config = dict(
    n_layer=19,
    d_model=128,
    n_head=2,
    n_kv_head=2,
    head_dim=64,
    d_mlp=512,
    vocab_size=1208,
    activation='gelu',
    norm='layernorm',
    norm_place='pre',
    norm_eps=1e-05,
    positions='alibi',
    qk_norm=True,
    attn_scale=0.125,
    bias='all',
    tie_embeddings=True,
    parallel_block=False,
    init='orth',
    init_std_qkv=0.0712,
    init_std_o=0.0115,
    init_std_up=0.0712,
    init_std_down=0.00577,
    optimizer='soap_variant',
    lr=0.00501,
    lr_mult_o=1.55,
    beta1=0.95,
    beta2=0.98,
    lr_head=0.00876,
    warmup_steps=82,
    schedule='wsd',
    decay_fraction=0.625,
    decay_shape='linear',
    final_lr_fraction=0.0,
    batch_tokens=16384,
    seq_len=1024,
    doc_mask=False,
    train_tokens=108800000,
    steps=6641,
    dataset='wikipedia_en',
)
Each number is 128 + 32 x the weight over its row's rms, rounded and kept within 0 to 255. Layers, rows and columns count from 0. Numbers have three digits each. The size before them is the row's rms in percent of the matrix's.

# layer 7 MLP up, 512x128, rms 0.248, rows 448-502, columns 0-127
100:120114073100163115177089128143103134121145117137128161109155150130131147063175147155142143061156153149115111156121138119100083151122140147114124137119136094138132062147056112149163135143084143133150170147111149125145098177075131197171135110119185092095145149071103120096136156169157084115163177082107098103156152208124139125155095087092204045138133188113069083093092108139150136081131
106:139131135109119135049109123153155137123166079138162167140067135160157149141176127157142155104132103142173165090155073106140116115095118166090111108119173120138058091084115091163141111170129125146104132138131135038149151170162135086111099132117113110165175116122144193137085114162074119173089128118083122080162125137120094130106169160112131078106134176138173083179103083116128012103112
101:057169155122152105128137163183106149122123090140152188133140146123131090115119153120105118183072113151115116188141138114170131215135146104136083066118150120070174128137120134154110090177085175142114095131104125123189154138132161091143083135104151122182084182143127173126194156137059143172082109151134083102162076085137119145075119071207099122148137115116150137119115081123142109153117
097:149128144131139134128125163177136124154116129132136158094079105144129121086163137116073123123048113143186143119084119122135139123136146135135179155157182176106132144138159181178117044120148157200080132134177143139130120144173096150153140136075167157120053196130136139158176163140127178130182141118056138158140129100073203156139161113120213121079125141090107108101117095099163143108126
100:119085117126091126133089136125179157085102089046175123108161121107190130071133134153107066189154132207129195129135148005122143137152145090140098104161112137153166124116077144145131192097126154145142111126097176128135106108134117146077147176128080106116074123124129131162175198135096151148142161129108091098157106144154127130157155151058141146150113085144147127159111153102161117116114
100:136144084087103149139084104107084104168156094140207127127154046144115161147112158084174093129115189047118116102124097131162125158146096099141127140039169104115123118102153133113091069141116067124083080086127126102172133118162121150109140147098096112129131081182091139162154125137168120154100128131158152181144162111193134132123113181145104130072134093163124134189138106060089105123163
097:092023133079128132148093129121133095171128135181147058077107116153202126098111102204107112133115134213121135091208113147084114156114134108147112162139141145152131168116134138163119131066131158175144080135140073131111142105154098095097153108172133155155143117078171129142097139134146134113098134150154183178131156056121105171131162129119120138081085106182115133179115181119132112145147
097:110062102094143106055152154112143118183159163126156166105132148117103135132169130093087107074123090119169155112133144128113144064202064185150147107137103138149172110152090155105128126099171125164136155094128101134136111128127136098115175071115108151128148138109117130152107139174160182093125159110126118165099142139134115151078162164157159166222078087141132157064067119183156059168130
094:110112061075153108173129138106127089144053106112111099108155087139149180098171109105149052151153134129114158096135124136161119101075116133127102221140081131141139121158110147153161139115135152134126133130161026134121117109173128134136138065186107143156076150141135125108041113124082112167112119148148131183188173124185132110155122180122103138195102181153119160132129153171148105132145
103:203107097129103096162110099116153177118164154097139144101167124161119185103134118138105163117200114126153099150136066103188146160156161099048169112133130104093149129150099151152116198130094180122130140151132105123092157134150142101089145122158106118168124146095149171134117115156109077177130157078112149121109149086112117209159151117090170159122048069123141055126077103163133119084093
103:178157147212124078125109174125124075121118075152116074106061146156151149175124133123118090139186132135142116127086116061157155146154167160111122151129120166111118132106176075132161151065151169111099171192194136101111140141166099140086076145121161138128165145129171093143134117152131094103149118098150130078100189127068148116142114105128099145033070130130121136157148148125191121089120
093:112155150153096201127149149126140113156200107028162074095115103131128143124167162154096068073110148122109186079132137129159133161100137143132125120151099166133106210112113182191137129169163141106203130151110053117116150131122129125114133140103148086115085132088190154161133094132115062130085151095116089156130122117160103120149172111204121095092170124144148151146175102133132158124134
097:176131121164164094155123137106164136142116149172056129127186117168123162114112218164106136119123122096108112076068156133159169131157147088154123129140140112134155114124200130112106125120110100114149115121104098128127094124176157183091116126143216139121090125150207135152181147120146176161108148137160140133099093103240132111145094136119129115141105103182178110171081213156122142139134
102:134156146138056145105189111147079090068148123135093120151133121114158106076107070192129098092132111154177134147142112124127110085122139103088148144100150182167180084161110082110135187167152159129143123075138162117141169022107099164128119140126175179090177100060078113121101105166129155070100117152128130111108136122103092152179115192136164123114150145173126095160117143098096104110133
098:090138125153072105149076094151141081113068156135160156115174129104094141129166171129141092145054157103099114090097105097083083152151097145172115159134143083122135154161101084179136108148098120145110192074161111149126143122187179133144118154157158139115159143147127130172069152096113073185088171140068135076111091109121077107079100144109147088164144162195115121109149162088100173166133
090:152164187104151104124120164171164123136071119099154080149127134159180126108122161139137122151127099148178096128118175099200162177087110138098105069149021173127180158105130174150138158151100097109146118098166110128138168102177136092112114228128132128052125106136133161074110117102116129123131103147097105143106129199131092108088127139167139137133109175162174109072111155109124099165139
098:126093126153105126115105101144070197124137135120095155098119105097169117094164122124205108052125110099139090120103102104079121123149055131212140158150115158141133116105109120151119174102070098146126132095124175174138086061123073124138120151148158131159142088145116107173112121113144178197129134121202089105141127170085088132089098113153166174137128134100112125049082152085178134103151
088:086152141141140094104139116159134107110085157116192132096241164127195129121122125126088047159135174161128127134125153096108126067144075146123103145134103130123114100089117079109099139091150178157140172057121114114152057083140142157126092165086148098111046119165113107147138116141161168111128159153169168123122184177142147177100136137124143157116176105047124137119125146162136145112162
111:124094148114106133120159204030171110121116153096111063134200135142136146115102180119128116176125192106103116162085086127141095080142154148096127192161165110065151131088109112111085142105109117115162079156209084129163156104149108157109071139127135159151156137147131086146159185150114093122190195183142127109091145089129094139106107097142131114156114167147158101110166149104140132142151
092:185140126108106104142111102081162127067077159159166121139141086108111120134105132114133110126107177103142141106128201142141137143108163143129079118152160166127106149139105182160151123091186126133110107160115155128178192112188145069195090236093155121106124085070094072166093075090120145112156138157112094141114112154195131148084138076125145074145130123143104116084120086102141139136173
106:170074097157088076150085127142092074107120140116139085163126105110149160076117130066147134130171114187111162198115096107126105148114134102073163143093119116170119152188072174095072081115156125140110099165134106156148146173176164119126134134135098139172116154131145117074106091106129081078139114155152073175178133127154123090155171125154179155073129138121162068117126087194115148164087
106:154144175115163135148104194154097171179133153120124118111128112118113161137052125123165146168159193174176072102157115145130129157151107165121096132090115171083156138092158132133108175144137176137128114155119082122069124129147153101120141141126113155111141255129097173156127129180103133103127097128085127109146099069119067133128156173171041142071114084117137098135148110119131124073172
114:120091111131127087141106139157127179107075172180128069121139103091087147132142222081128131130149157165123111100151123139097192126125148121206133152150109125102191103143071112085145158066078154151131155103108057178159154102131147078133130092100107152086111054136143130108115153137139150124093129087119120077113136112089117200105110157113149103123202126201104105141097145122135105107170
092:145151195153099125146139141081117108134093081138126163167159161114102125100133127142169099121138130055123165147143086146151132122124168098151106092127137167132190092151105108164118145117154100069055100126151087135151103181122160158144101078167106135167118088121185152168149065097144130159175119105127065158165087140077122104097107091076155096134113196119108169091178167122165089055155
098:148162105094148147113115089122098122088103138171107168128140058137172154090142116090105151152145084093087114164164127101147156145121135167093168131151150061120177148096084121144121169116141158174144100111098082179098116038122176159174118081172119174136102129120111168096167084168127099131050136130105073188084132143121122108092107141159156150164117085093094154108134208075148143133116
101:108145062091041142125138152113139179140174101150150151146113077104115088098177147126106116116132118169170119106107119104160088093146112115162108084136135194120110201091143080175084074120175117129175127128139117101127115147062092087141117196136162094163133181145140129176096126146081171151153093184159128156137135159128136090162130178155183103115139188102147079154089089102135141091142
108:083112156142105118139122127172117191130192142062095088133129121099146129127163112119080127069179132129161133101150145132153122141132159120093133125114157095148118114127089120113104207137096159112151189094131137143157127055181166118170164124136104124097115171088028171102099154136119155136113134168074090137157183121241143084147179116165107143107121123177194137154136111121142113142129
097:107128143125144124141121167096087104151101177115106107116164123122060177179113140070110167082169147182111121088081172111150084112144151142164195137145121154165126126133065104073124138140129112098140095097116135134119124111132161190140194102150146234122142136042072139213144087123151157101140101174132139103150153081121132091063171126128113100149107153134139115127144140101096163109157
097:185087121130159094133175135160108107082174098111141096156094114161146154045110082096124039124116113153120130166196111086099091202126142136153086140128117161162134078130175124127151117167101108133142102114161103146142138107140197114110075083097160131113106172113153155155137146133144145119122122129149143130084131148116134083130160091091108100148182102147184029081186098113121108175093
100:119113160113168133120062079173199120126115180138183085127175131121122134132109140149185122141118074153179131092133038152154130097116098131121113126150185116143142089099207161133120158124117126178152145114147174126188140094123091177160094109145119113112114188124094125164137156140048085117129155120079131161064135122135165154104143132123166088167095139081131102081136208159108138098139
104:152118114111078132051145108137075097095124076152098103085136135100131125145130118133123145148099110171124107220136067122141108128122057119094173121107184093097158108127176114182089092119113109118118094163123125157098129131155187136114111120101116108187120107118126116132124100149135149078169137098112133179173138199115087080133186097123223074113205127119098097101167119153111079158124
091:157071154239101087105164154121153084137164144129132086161143121068122107070135126161131083145195111136097113122183143087126100119171120104164088106148113126115089113148116184145124160116160134114117156163145087122116128152065133179167177155149144144085069153119165207123121096137104147118119125104135111110142185115147091104119096082092107150152154087118165200089151175155123088129079
091:087091156145163046058111197202149088115102126027107203149132121147090127129174171143140108127127079169115102126114095147115117158108127094137139134155195178121169144103158158112104108096092131120101117132126151109149106142190136127097144165134103125165151123113114175123201116123142090181137167105153137165133154152175115182076132105143117136073125114094129113120183111170161149170125
098:089117106073137172123189146150104140152183174129164101100135105091075114134120144108136180077136188117175131115081151100160108081165145125122114082153127169133137147108159162104122106174109071183126104100099059151128186189125165110116081146136153116142166175125114144201104121112164128123173099137125104159184097132105159125139119165159147185094084153069110062162135124119141063126093
097:134132152164079138154115142125094140168105113178112100084158081150131105115137149119162137157136180114098104121114099194100072150104112091190129110130136126065037174067150128093174158105151173133063076116184130113076096174173138121142160174117078152137089107086076114144107163122165177087116134148083126086160160185139123061109106147167104138113143123154135105133143093140176130119105
091:131167073100128131103162152157095077142115150091087134170124096128104152156076114157131106166108117107112119090131065109118118114141164112104036140109117167141135071084148106087170173134144142118091138141189105154097050134121205153122106140117080131068168107106185142083109141177216146132137108128092095149171113107127112195119124121118144188076098116103113101151153137100156099134177
094:126131073085143098110103144189172118103162124196164091166107137121132119106111158137151175178161149109147158152071111140141103060146116095083110088186187178124086154107187162073096147166156110152079098116136072107070166123102126156130114136134085172122161152150110159126082113165106156054147073100137184085124125116099098096126130153123120162131115134085130094117126092104065078116119
091:181180087110144106118124147112114126081118185181179106104202143103180128150160122118144126151069093119109120145179124128115147189155106171130066169136158127091121148135125100097156160112123164158125094097118112175113093068121141147150144144077118123121152088103152156119156160099093105091152127103125120106179131186118090113070143111186070116122118158180094132176205136135148130177038
111:169184152138131088102195167098118173158147113127180118101153125181173138124129149162132161124123121176103213155106096153151155131102143145150143134146130159122127155088138163147081136115111126148127115118108093116161116127151131179037121061172132121172104116137135095140110086198151101142140106136069116116169124077134112156074164048108103139130147123162139062159178080048143121104089
088:110106126137110155092069154131109104181099179140130166107000134090154134114124141158146137090141160134151067181082128149203108124141056159119130116092147139113132128136052128132117124135161146113104119138194128140138116141135169153119119080140102118200092137175149128162196111124086129146080113169133176128106125110154116088134081120111172101105176134107066129145108142077139110066148
097:160128077162062138140124150143145055141150089157111083130128151094157132083157128105142126108147089113158145111114140091087119103146077101076090108159116138110066096174089173116127120116079169147232192100157093124126117135098153138163134075146218103129091129137159111145180100167159079107108172163119075137116140142135137084098156081132156101181160160106144130082136138159157139143172
095:079058160052086189096131174143158082133143211034113087169154188140149129065108156167136098191146116158123168155124089149145110139077185109120087141131156134135115154118092196150145124113157095178162142103117149170116107168148140106160095125116111137134147124116155078138139120162117120158146120090098107075101152153127096122117162125077101092146093140108164115154186138120136144147166
099:148129135142158164127132140131074126102105071100154111190117129125161169159085138118166156106159139141084109187113165140086118072142148113118133129083155084112126088129157108105117081097111169162157074125125173082202126131160136120085109121120108120127149159113125087138162096111151111120219084112204082128068141218155127112175101092155118079135032099101130118166119110114101133103121
098:136135134133114144089126183171133148098150142163083093207130144097195052139107125125130125126118095100113210102151126090113092122183090127134128116076109130127080134106198149082126119148188107111135116110084116098149080148099144175105156130105160136103160173150131118110071148156159174131149039133113116113121119144159146126153194128052094030125137114143150125118138106155109126152178
094:124174132092084156056121138150165035132102138084138094127094142117178179142152109146140141107146078090112154142153107109122086132116148150091171130171129141126142147154167131116133100078121096180128153129102125059085085122066180140166154097177104088164071173089137153135157182194092153139145117094127095114176161165153096135172106207113138093117130089127121087114142138096083139142165
090:071121134081128158091151094198163104110067128081077135107114138080132135107151105149112163130136153159096125180147105067085138138063170119148129119143140133121134143102144074112141077115140088160097105163135129121135115195126160109096149122129132157133094114067214149169193132125060148143104128124179163173074097119184139158116147162129198153100114133130108115130125082136066095169183
101:146127118112143094108101137157164177101156148137152152139110138122110183046190148131105144118122173142121126111092119086128037100120166153114127176129166105125145143176094146176075128120143074115089126145141134111096134139083141076159116149107122111097161111142162147128141141171200187136170113163108086128089153148069136147090095136056166091087163074207176067143095116091123132113105
101:141109168132141088148113191130219139063126132137126124052146173058108102095125136096134156170157185116093080138179143109135121108113144097130096128144176127149118122170133113136113136107156105150135104027096131141152175137149216130159105157135168111150140158164183162142117144176156097131131121067127157144117131138091123112111155211051126134111136147109146155141071160126109159115163
110:163048168177105128141141123109090130151144136125125125129108065139190146115163115159201113160151193155157130080153139097150134138115142097136168142107107074130103128200056160153192146121117145123186139075149117101158141117105113145095079102167156178068170159085188086085133116116143123155076098091164124158088087133097144124167129155135097118186126117159170098141115142092111132175097
097:116145122147156040141124117165131141107144131095155192081183177148120128108123137134118091152113148125136160137101134141168160222141098041042112112143069189120079096108147068182105127144129145126124215104132141194144107149101190145168131105095138139100080145146114141115153158138124121180112137131105161135097145129139113115153079144146138136134056126137103091114174092140087164117124
097:174124099108166155094162129119159091147078119074142081158147135099098134132146117038106079158100113143167129134097087112142166087124168180099149189106159122129151141083111155164159174087132117094137141109107078153094156117140134131095106099126121148060177155090169170170110131090117125112084150118157109149197168107131156145090191127139075140131107137180190127140090096179169084090177
095:156169093136153059165064146155122113162102132144128151159157142103154106099152144114123123177168198137123144113141149149153148155134194132157075136157114132142067129173108094169152156144106151224203187110056208142132141120117139149082113136162137119143164166083064101140154112053158145156097118139124143101116130137118106170135098166135097112114125126147145158168070111140145084151166
091:164146138116086135161120099199110122196152085104200214154124127121146135114129103109094113113080097126051140090107102185095078154130150135160117152138119138100081122126134088161164147112226104158145081179143093161114072116128116166159126117129172122119147150106165107120117139091141117126132160153087142079141125161150107187125062122114135071106066156175096151103099129116141130144067
108:128167151086172108134154104116127107121163125209153110083104105097061212109164113141110135105091194172131097093082070133107120154112155093126131171164127162149136161160153163101144100113170124088083085152147068123161061182117181149130133167182141132130164094158161198115092139130161155143164066131103139142170172109162114102158124121103143099123086081126127120166096101150097149145105
108:163152131144113139082136195053181165126064155131097030149099119164156115122122169108148132118149157106127077137156081122101072152109186206167143131087106121131136071192094134175115157137123139144187082101133117143139096126165149136171154094143155154115126142161082158123120103172117102107131155147113175148101131149088120147093141130076068095154069155155119106112084141177084122143122
# layer 7 MLP down (transposed), 512x128, rms 0.248, rows 448-501, columns 0-127
108:071117161175090107116162103048117113154156165127119101121185146112102155177075085127148094106096127167116123146096144150146063145168101081154123212153157104124143134131101129125135103197137068117130167090094149143137180225159158112163166086099158133133105095165126101106103080176169126112134111144157173122116121128150174119127180160125099193144128130075097117064115143126104128098128
100:146139077180138161143122099085156098144128167135142073151168102111157104167140152102121091126145135133134187167106150102082061199099105133115106073148161052169168136172169143082081151084121119148136098110163128149107134180116130143133164159086100152112115182205158095081108091080097112168079158182165146147172125152125157109062115117077064125121156140137129167089127123132123127144145
106:055086055183097108099087155108124106097133105092104128146102119188094094169132095158101130132098075209118113129162146159154093121132125115064113132145139156150128125192120124106114116131126134127097114111131129166079140155147157120108070155054137121105139166146127206100132153118135110098124157102136160140147082069174137134183050089179132132136148166164053154151137108187146135162146
093:134114132119164121079141146066101126103117141133108149111139145142162125131122087123118102115107097055144152097127102163115108065152162122138166185097158154125107125129133178055118077104077164151112156142135060101115133111136136140157153163074167191184104136125163175116192157127198129061146063100155127105112095078168094102128189126122047097155128138113095113157165077109157089134115
107:162127194155165108160104155162121087133078151148126167166123075161159142132118099079088091138159118132118137159129145118115154117137110093082157026143175146147119119127127200133112134106122093159173153168059127098097079113124058193130123161107128207128140133144158117088192132133132159069173133107133115120113052170133176141102199109125167119110102164105158126115148150116110127109092
105:079119091109206208084134156130124120166119160147128172136090208187126148147106080096119068127081147170156139162152157087126143126153134132127114147143123130136134140135143103141118109166178135158125157068123134106128139135146137159111154079110068125150067126055098126124100219143064112125084141134115117165058135186094146123100132104104102155115156129040115135116141146160105179147144
091:115159109113135058108100081080120114127106166058157140133168111079124153154146106072133124144107142215127141123133148131170149067130165139099112167133099176121111121144162123141148096153126171084115100126207147148141138076075115059105159130174104154100128108171074182156130136162134126042204141149150120129116160127117156140092126116088086113126120145139164066100120117153068067129148
094:172140099121187122072126166136107189090127079145080131110116098163133098066100062127100150154108114111141128186134089090143118128141153088132103128167156114081096120127104135110078178122046102097084163133217101150149130106149147127171194157203135162110083115124108100121134120194133138170126166135122137141070063094147126134153142145108140095098184169189135144142135129120133143108095
099:137194183133064117133171122117177091073159197121144126147161113149125131098135153109159119115145205119073172146181103088111170152203115108116044120112141142146132130116108154121064109107136147120120133134144146151081146087101192078146124117123165096142190135121149148096127089122143148138180090133093160149150058128090164102152100092093116092123183117097140127138146135111135074144052
105:078154095086146115193151167104079166114127115125160115139179162115075111154128145168163187145077076164115098136130117143208085102087128157145141125106088162087141155132181084151141158104164057094114120079138152158143113108102125086142108112139191115089148142123207141081118119136093214130122156125110138121159060161115160128160135074124167128124142171120152155108129151108084178107105
119:144116148148173109126130122130150071102121099137122064129067124101125155130120136110192132164151174086080201159099149109125171125163093215142152102118082112123191089055141100123125108093119161136079163144215135158122140155129102128118130111115167105166165196148077112087157145099124098104220097095110103096112134160124125155156160115154120132116130102185141140150150075172087129127125
091:179137097110154096132237131121147143079134096084123143081188142067120132086145098116108123129100180108136146174152212127121118087100133134140104132145119088069131162120145086129119097099126122129128121082104132119163145154146143173105111077102114126134078105126152102112092063177155098068171225107122198105111170105117082171138145107110136133145121095118156170129172112142143062125108
090:145111169121140186165043134086152138169057120169125161114150127148127116129166172136143137109151156108167183128121092102158125103131109150114078083105141135120117136199192114139101153081126149135129098190105116104046110155151222135104131115114101105125107117082109117082089118149125111075135073165121105118150163138103154152118131103128080079135107101092161175215119166129124171096170
100:130117100112163149139075122117163150182121066113109144156113106192129128131133078137236108130110090122160088146111115175182122169096151123175207077138056101141130143140114116122103123179170141116120113148121109119125157160150140103066139125130094071119166080134113099188112168101075092179155167156110178135131137074166097181167124064171132127112104138116096147167152133158131135139097
102:154187155158182062132140158096103127183125150161191157160078107154138159087153107098138138107126136160163110150148112083150149144145155214142125119080142103136116200120126109090170119123132119175077111105073125138093130170111145113138086117143114066118088124157111133149101098144149112113115123157087157181134121151117115064092122138128078046197075079144150090068102109156164149160106
102:131145196168103112164142100109165102144110138134186164166151177152115172101130114096191116137125086157167014105147141141102111151193099100121151116135114144141159194122148143074113125156190204077124106101121162129118136149137127154086137049147087128072112055120091099092130133085164119084116149120126110143148136142073160105149123092116067123142093097166133126156153133118135151129169
103:124144105124162130097175088130059084106127194132108124106136103150139150184165175168132207109126139144117167196129138159099118137085111165112103118098077149069122128134071103124102092084207149122073058111124148152123124158135118130129114065161129164127110155160109156102137107148144096069117095142148148178144145150093109121191184126099144095113104088124135107185128105159125144036115
089:099135148101119149128082125157146126113187098167178138159103081158107134139103071163136130130162144223155114099198135146080130101118114132121168114158095146164039093119146097139153119152106154131081120073172138141114153128169106094165171174109119171110201162104106116126143112132102129179148176141154103084062156110143103099208127123116158078141122061147162097169095146097129159111125
123:124096156133133133082180137128138120083106136103102084123166116060046125103152101147150165159153122103136125097122157151180109122160133170147089138148157121146130086191136148118096136154135116128141157115133093158194140182114148152126099145122167134111161146084113153093113143148166114209156129204051151124143117133185142042093154121186114118154112207158110156148188079154094090123151
090:136105099171114127129139134066114139118156096150131171097177121172135115140117123078125152097110094169130045181132061071124045125146140151128147107133150141103188132125169111108132118112089180072069161126097107138096147167115167145148129117154125087131120150176095167090115112117127176168104161138170127191137141080123119075176111105120107131176129091084082104147152104138074134035165
113:151114171131109141152164087129153176121099090094175101130050133102118174169082068148129098098175080113105129109202107168059133138082153148144088097134110103141146131110136094109139137128110078129094129156096075107123105094166152140173111116099080189148146099125139141195135065114137129100151202181143154115151121127085109148161191155118117143092084145120173123132117048108089115165126
107:113116121152123109154130109111162143159135102118183162103130087092168128100068165104114095196145150165203115128149153149116182200116051164119145083100137169118100165138178166136086121172127130127088098143147081083048108097095114129131126146144138122153150131133139081133092145126125157114149111110122076069132091150086113145065093110155140175126125150075091120195168141204156131179123
113:114103145071159073165122101105136119118128150140154084128167192131135149127137123137131082090124133125152139134081100137094120069146139056103133124131080091144110188139090164158122135152139098116128110102109164121152153130075108091224166142093172089190114111137089119159167136145091086117125129108127154189133082079140122166103227157166113072038180142128122111105111132129095156147159
086:052172100103132096078116142149106158128097172148135103088132079128105144108101138096083112105077122131109100131103125099113114160166111197081168178131110181115114134134139186073168077088104150159102110140122166091108124089126135084147158161128124153105098156107063102120124145181081108156171128161096106166102137132136092059134194099140121168124117107132159062081053181153097154149102
094:111147144124171119110111137138154092142138106092131090135112125137148162155060167204129090108165130112115177176123157124064131106148115102151180141174023125091133131119118122154140172121145109097128101134157144122174062118090101061111075137125124134158114120156183157099164125163070099139159152109202145093095163186105099127141151103160136092093128103167154165120144030128086134110154
102:203131070105123133145141201108121126115171137079140167143094131165095099095094114110158148092185099072137058158059116144139131177122118082132146152089125051121146141120119060122106090154172111124098169116124136125099094194126124147173145130144068120192140134108110154164145081178101090159093155118131146150169190110125103119189139150093143142152141137120091097118081141110163166099089
108:138108203206122173169074135092149132148091123163171139170115179115192205137140142074164128149093121127089093110145124156084154103084098074147190122148127168135067099124175145156154134134104094114089092155155120107119129132167137095100134104134122145100131195170102125106130134158112133074145070053148133132105135122097116074100131133155139094183104137154156106058110113114131127088180
095:141105076154125066146093146162150169068104139137157164047170143144121109070065159124176100118119150154099117140116086158137165189117100147133151103118136138122088145136108127174134121089165119141114116186099109129158120121164085126173124208117120079124156105120081095131041162102124071119106090115135155113071113155173188174190149145110087114194149149125150102160112122101143146153162
092:131103108161158081115139061136196108138151146176121119142089083147136112119121054174088086138102184094180140139140117134151140126089142151111102116211117104101072064158116090136138160122107078115122181094105153072103086153153136167151139157152106128138123116099182149096075103113169100133092164203127151121127104131107148203135099089108133124133119073119199173110137137090071113149135
101:112141176112096120088149124154108150225165154124138178119159099159141121137149073141126129170112127180162121098121155158116111119094125145097068165118094137032068119135147155129092127166127128103129131141177105030112174124120128145114126111164071130160143088098124118107095161191120117150115108148081126183087079164112116062084151154146100097114136118131096130126152173191108186150172
105:149125121095192146160106086168160078167090196107160193114100120105120182104070149137156087142141111192158185088072144128065147184144118129121133118143065115099061107133166158132104087145169106131152083108150100154120138112093168083081160100088138112139085178134153087124173168139070126122128122117140078100069068109144127140157154119085135083138106121103157141139108163110115118160138
095:113222114103128100150115145164153131160118145159101115146054122154102083072074150118171141111116158139147188123092121107135137122143158110108163144110194201153138129143173112106069147141093103145155056088058119116110168139130110132111117129157079128132173114165105045120171157145195145134121144157113123114107110094150131201046129096173119151164181153133135133125139125178121144123144
091:121108064148129109102115144139119064169137127134115179104088107140126093169098166164119111091126089092124100161132141034107109110134160125094156182095047166128100106114142137121103121096170108117170108129053099129146115169074105107128113106121136140138179106126166105089129131111154185163094145200158127181136112089122112135197084131054111112120151158101151110162153140134159203144065
094:144113103127206117085144101145127120099144086148118112121106076166114135104150123071072106165107105068087139136168172138137114118130218075141122099159146128191093159061175055069113142167117109146123173136180126129138174076100131086168112178072103129125143155110184117134133147142083127155120121130087126158166159147179117108133107125056130170147131088149109122072126091095119120097153
095:084129128166114165111115133095122117137149165092135133086186130148077128123157068148123132130161146116097146144144183161115118112162128144108103170134119188160160107084139121139117122128093113054165129101132136130113133150177240160118141138143155063091169158118089081113089151081217047108127175111110145138064089144099172108144145119152148098143175147162163080158132171147079124128153
102:167150091151076083128092110158134148101113166062101073091139083105100106113134108144068120118152138074163168082171131039187158104143148120142136110132150146146145131110154149121125056119115174135174129163182160152140092157150117144101111114110116154135147169117138077140181147118116153169181100152158109137117125116108141201131121041059140137110086063103059135139167109150132108155144
103:162121124076120144120112069115092130157139089121153175129120107120156160231151153131129136098149128053126121125200127131118123138125074093164117143152110082131146141153143147132090089146133138082136071173125154183094076075122094090138146149141065170110107128162176152117144055105128152150146131195142124100149129135152068087097133137128108147073111113139159056133140155055095071164155
098:144171130108119135080097166059080131116063065151126090140142153131139157099137149116153155147180107096149107103127145087142142131166096170155093153137101164173159132114078132132123142063121085147129191187121159093159115152100183068124075195171132161159098171182123137103162152154106096124193133120154138111112146142116118125126072151137096120170086196161075173153156167115147087101118
109:156163088194116123111155130061118127157119154152134156120149108177106132130139099156146151179114111065101134153084183167141136082175106113129090198105078158147144149105121132160071140125071092037128161124109163144132102129131133110068119079186130162104095083160151155092150097202104104131118130125111110140143143142100147144159180095099148129148172160114130165167202127086125200103142
091:094072146125052105149139087163119162108133087092085178116156092116104103131095121138135101161073114121134145182101148089161164111127148117108152177187088154117063115162086179114213108095132100085087140114169129186163096124196143146119138147147113100169146171100139093102129097131094100113133116146088118104171121123083175156123101145142120167103133110217150153144107150128124131040129
103:109116123157116134209175172110132110103142171166137135128102080135095129105164121129142103088176100089160136121098102122065069168187109103071147040132107102099121179133092083089146119129158153152133137119108178134137124173032106078143130132135125187220100123101153104130094113161095114116144120124122117123173089122177139150186077095106147101148101138109140143100101095141074125160153
096:071114113108115081135117143141091125081150072133122150087149152100198085192105141132192146173135130169143123133123127100150117045103144164097121147135119045146125117112182092192132105149141107157072080146090135118090135115141137095167100147114127076168106105155116132122136154107089171137114167113130158136137168095108090132239152116072112127132132193140087159120084136128088190134129
093:136158081111151079133149148157152075156069133164154128148117097174186097165090142141182128136127127103147118138104116108176155194152083194125153139118109108091128156093098053100100048108127112106129140176154144167136135161100142135194114102081125094072079107137123092135102093112125107170175154120108158153081142120139146137171164176138125135198132118096107225149153168148136087125122
104:124107116104136128137114187138083136128110145099130157159155082088088157114144169138083121141029106099124169180133144111102128091134130120154145098099129122101124114203097131091093187121124118133101099177172177145105127048138086107118146140110067178069115105186182112139158128087121127092110159171138136158066106124184093134142134096091168126071132161075140113077157085088081142128104
106:165101146122141107167063132121095135078161169161118194163184128151100063123094115108085087115089147137172165144187057092138120167130147157129150119135183091116156101098134097135147126115152123132182135116158114102096171155105100096123108104176137046157150141127107174071118105043159110109104110115143176096101092125127137187122089086173127135173104154100080134146152124107183091163135
092:164129149185097139113142140140089148104121131191157106097128138135130120131140180165110097121158135108120098152094124202111100166160121164107116200138064153120113122172137093196130111140175175154143122109184078158090140134154100094172098210158154124133121110118138116073128160100179169085146140125104140072099138111085180110160117155146067104153052081126182077172152168132117168118133
106:060097148069148092087101119167080152123066080172119096090127149107164111163103211148115120096147066163096104127155174142170148120128158103120119105076144138136137116153161168125153104152136131167155100132113134103168132093111126140165105060126138162127138103101120095137127137187083082135126196111138133117151180104064173159077125194150187088135182127126182141120094153147085090104143
097:155109086125136151094120104173103147133181118224119144150136099111104120108142159147102103153194174108136111166140136170133123144075077166105072139156143114142097168144182125128141130167082120077174107150069165136140179156091190176135142113105192101133089170130123132103121165147158177118105084129118138072137179116118146110175159204091078184077105115130129094135084143099107172136133
097:175151101124136145093105101109168098111174065116105108107154172123078094121137103106086177126071114125119166146051131163126118159159092132095114121152126159098116079126154103061086145105108157132061109144114123163123178090159094133134194119132081073226122130106122165136109104133127107136162205174111125113125160094163035135084130102160097166113130111138106124130108113132170085097099
107:206133128138104088115161201141133121151198113181170146169141167143134134086147186158133155165132134164128099180145106094119133137121115123068124104151140147117087197138087151148107123141094142121113183133135147122075107182208129116124148162167111084145093130122093126120180136096130084113124141095108127110136128177160120141187093165193084035124180112201154146151098121121105114106134
089:121161141128110089083153157108197144172156108132174121073146108111211162065117171190162148099140141089068198169089155125146118155119134132092090155137094159128088167146097092078130083158096140144083117163174126120126082093094093119115129111128162114130141133130128141158117128144151147118143116118137139140156063139137123088137126156184214148160170199128130039122127134082124158163146
097:089118105163139101090169119114136131152141166160072120211085135131084156189105135123118124168168114149127155112182146094081093141126110108122121121175107093164121148159043109087159138093131203106155142117058096133106140137072140141103126112111164067167155142106124131155089099152159098125166055168118127118188106161115065113169115163126156151100101130115093093160070120083153121178097
098:136109130095125152106123127136138116109078159063138129114140153129091104092079114104224063127100109128208149176114152119095179130116165128140120153130134107097151171127127130095112111098108083156161116142131131084120071077105160125174126057120086120117110115226157085147150136092178211126130102034136074127102095096116144093118123092131148140152098165121125140153143104159138086149169
116:075135186146069113124161093052102132144070148122136086144095103118126162141087109197138130166186114128077073100082169178121135137129097111095125165084129083147107116114106099107146132118095129098165092126142105156120161151131139201059088108135158160185143120100112129191204166146120133098125126172143094072127130137103135134155150147184085160119094152100073134109068143180118134132106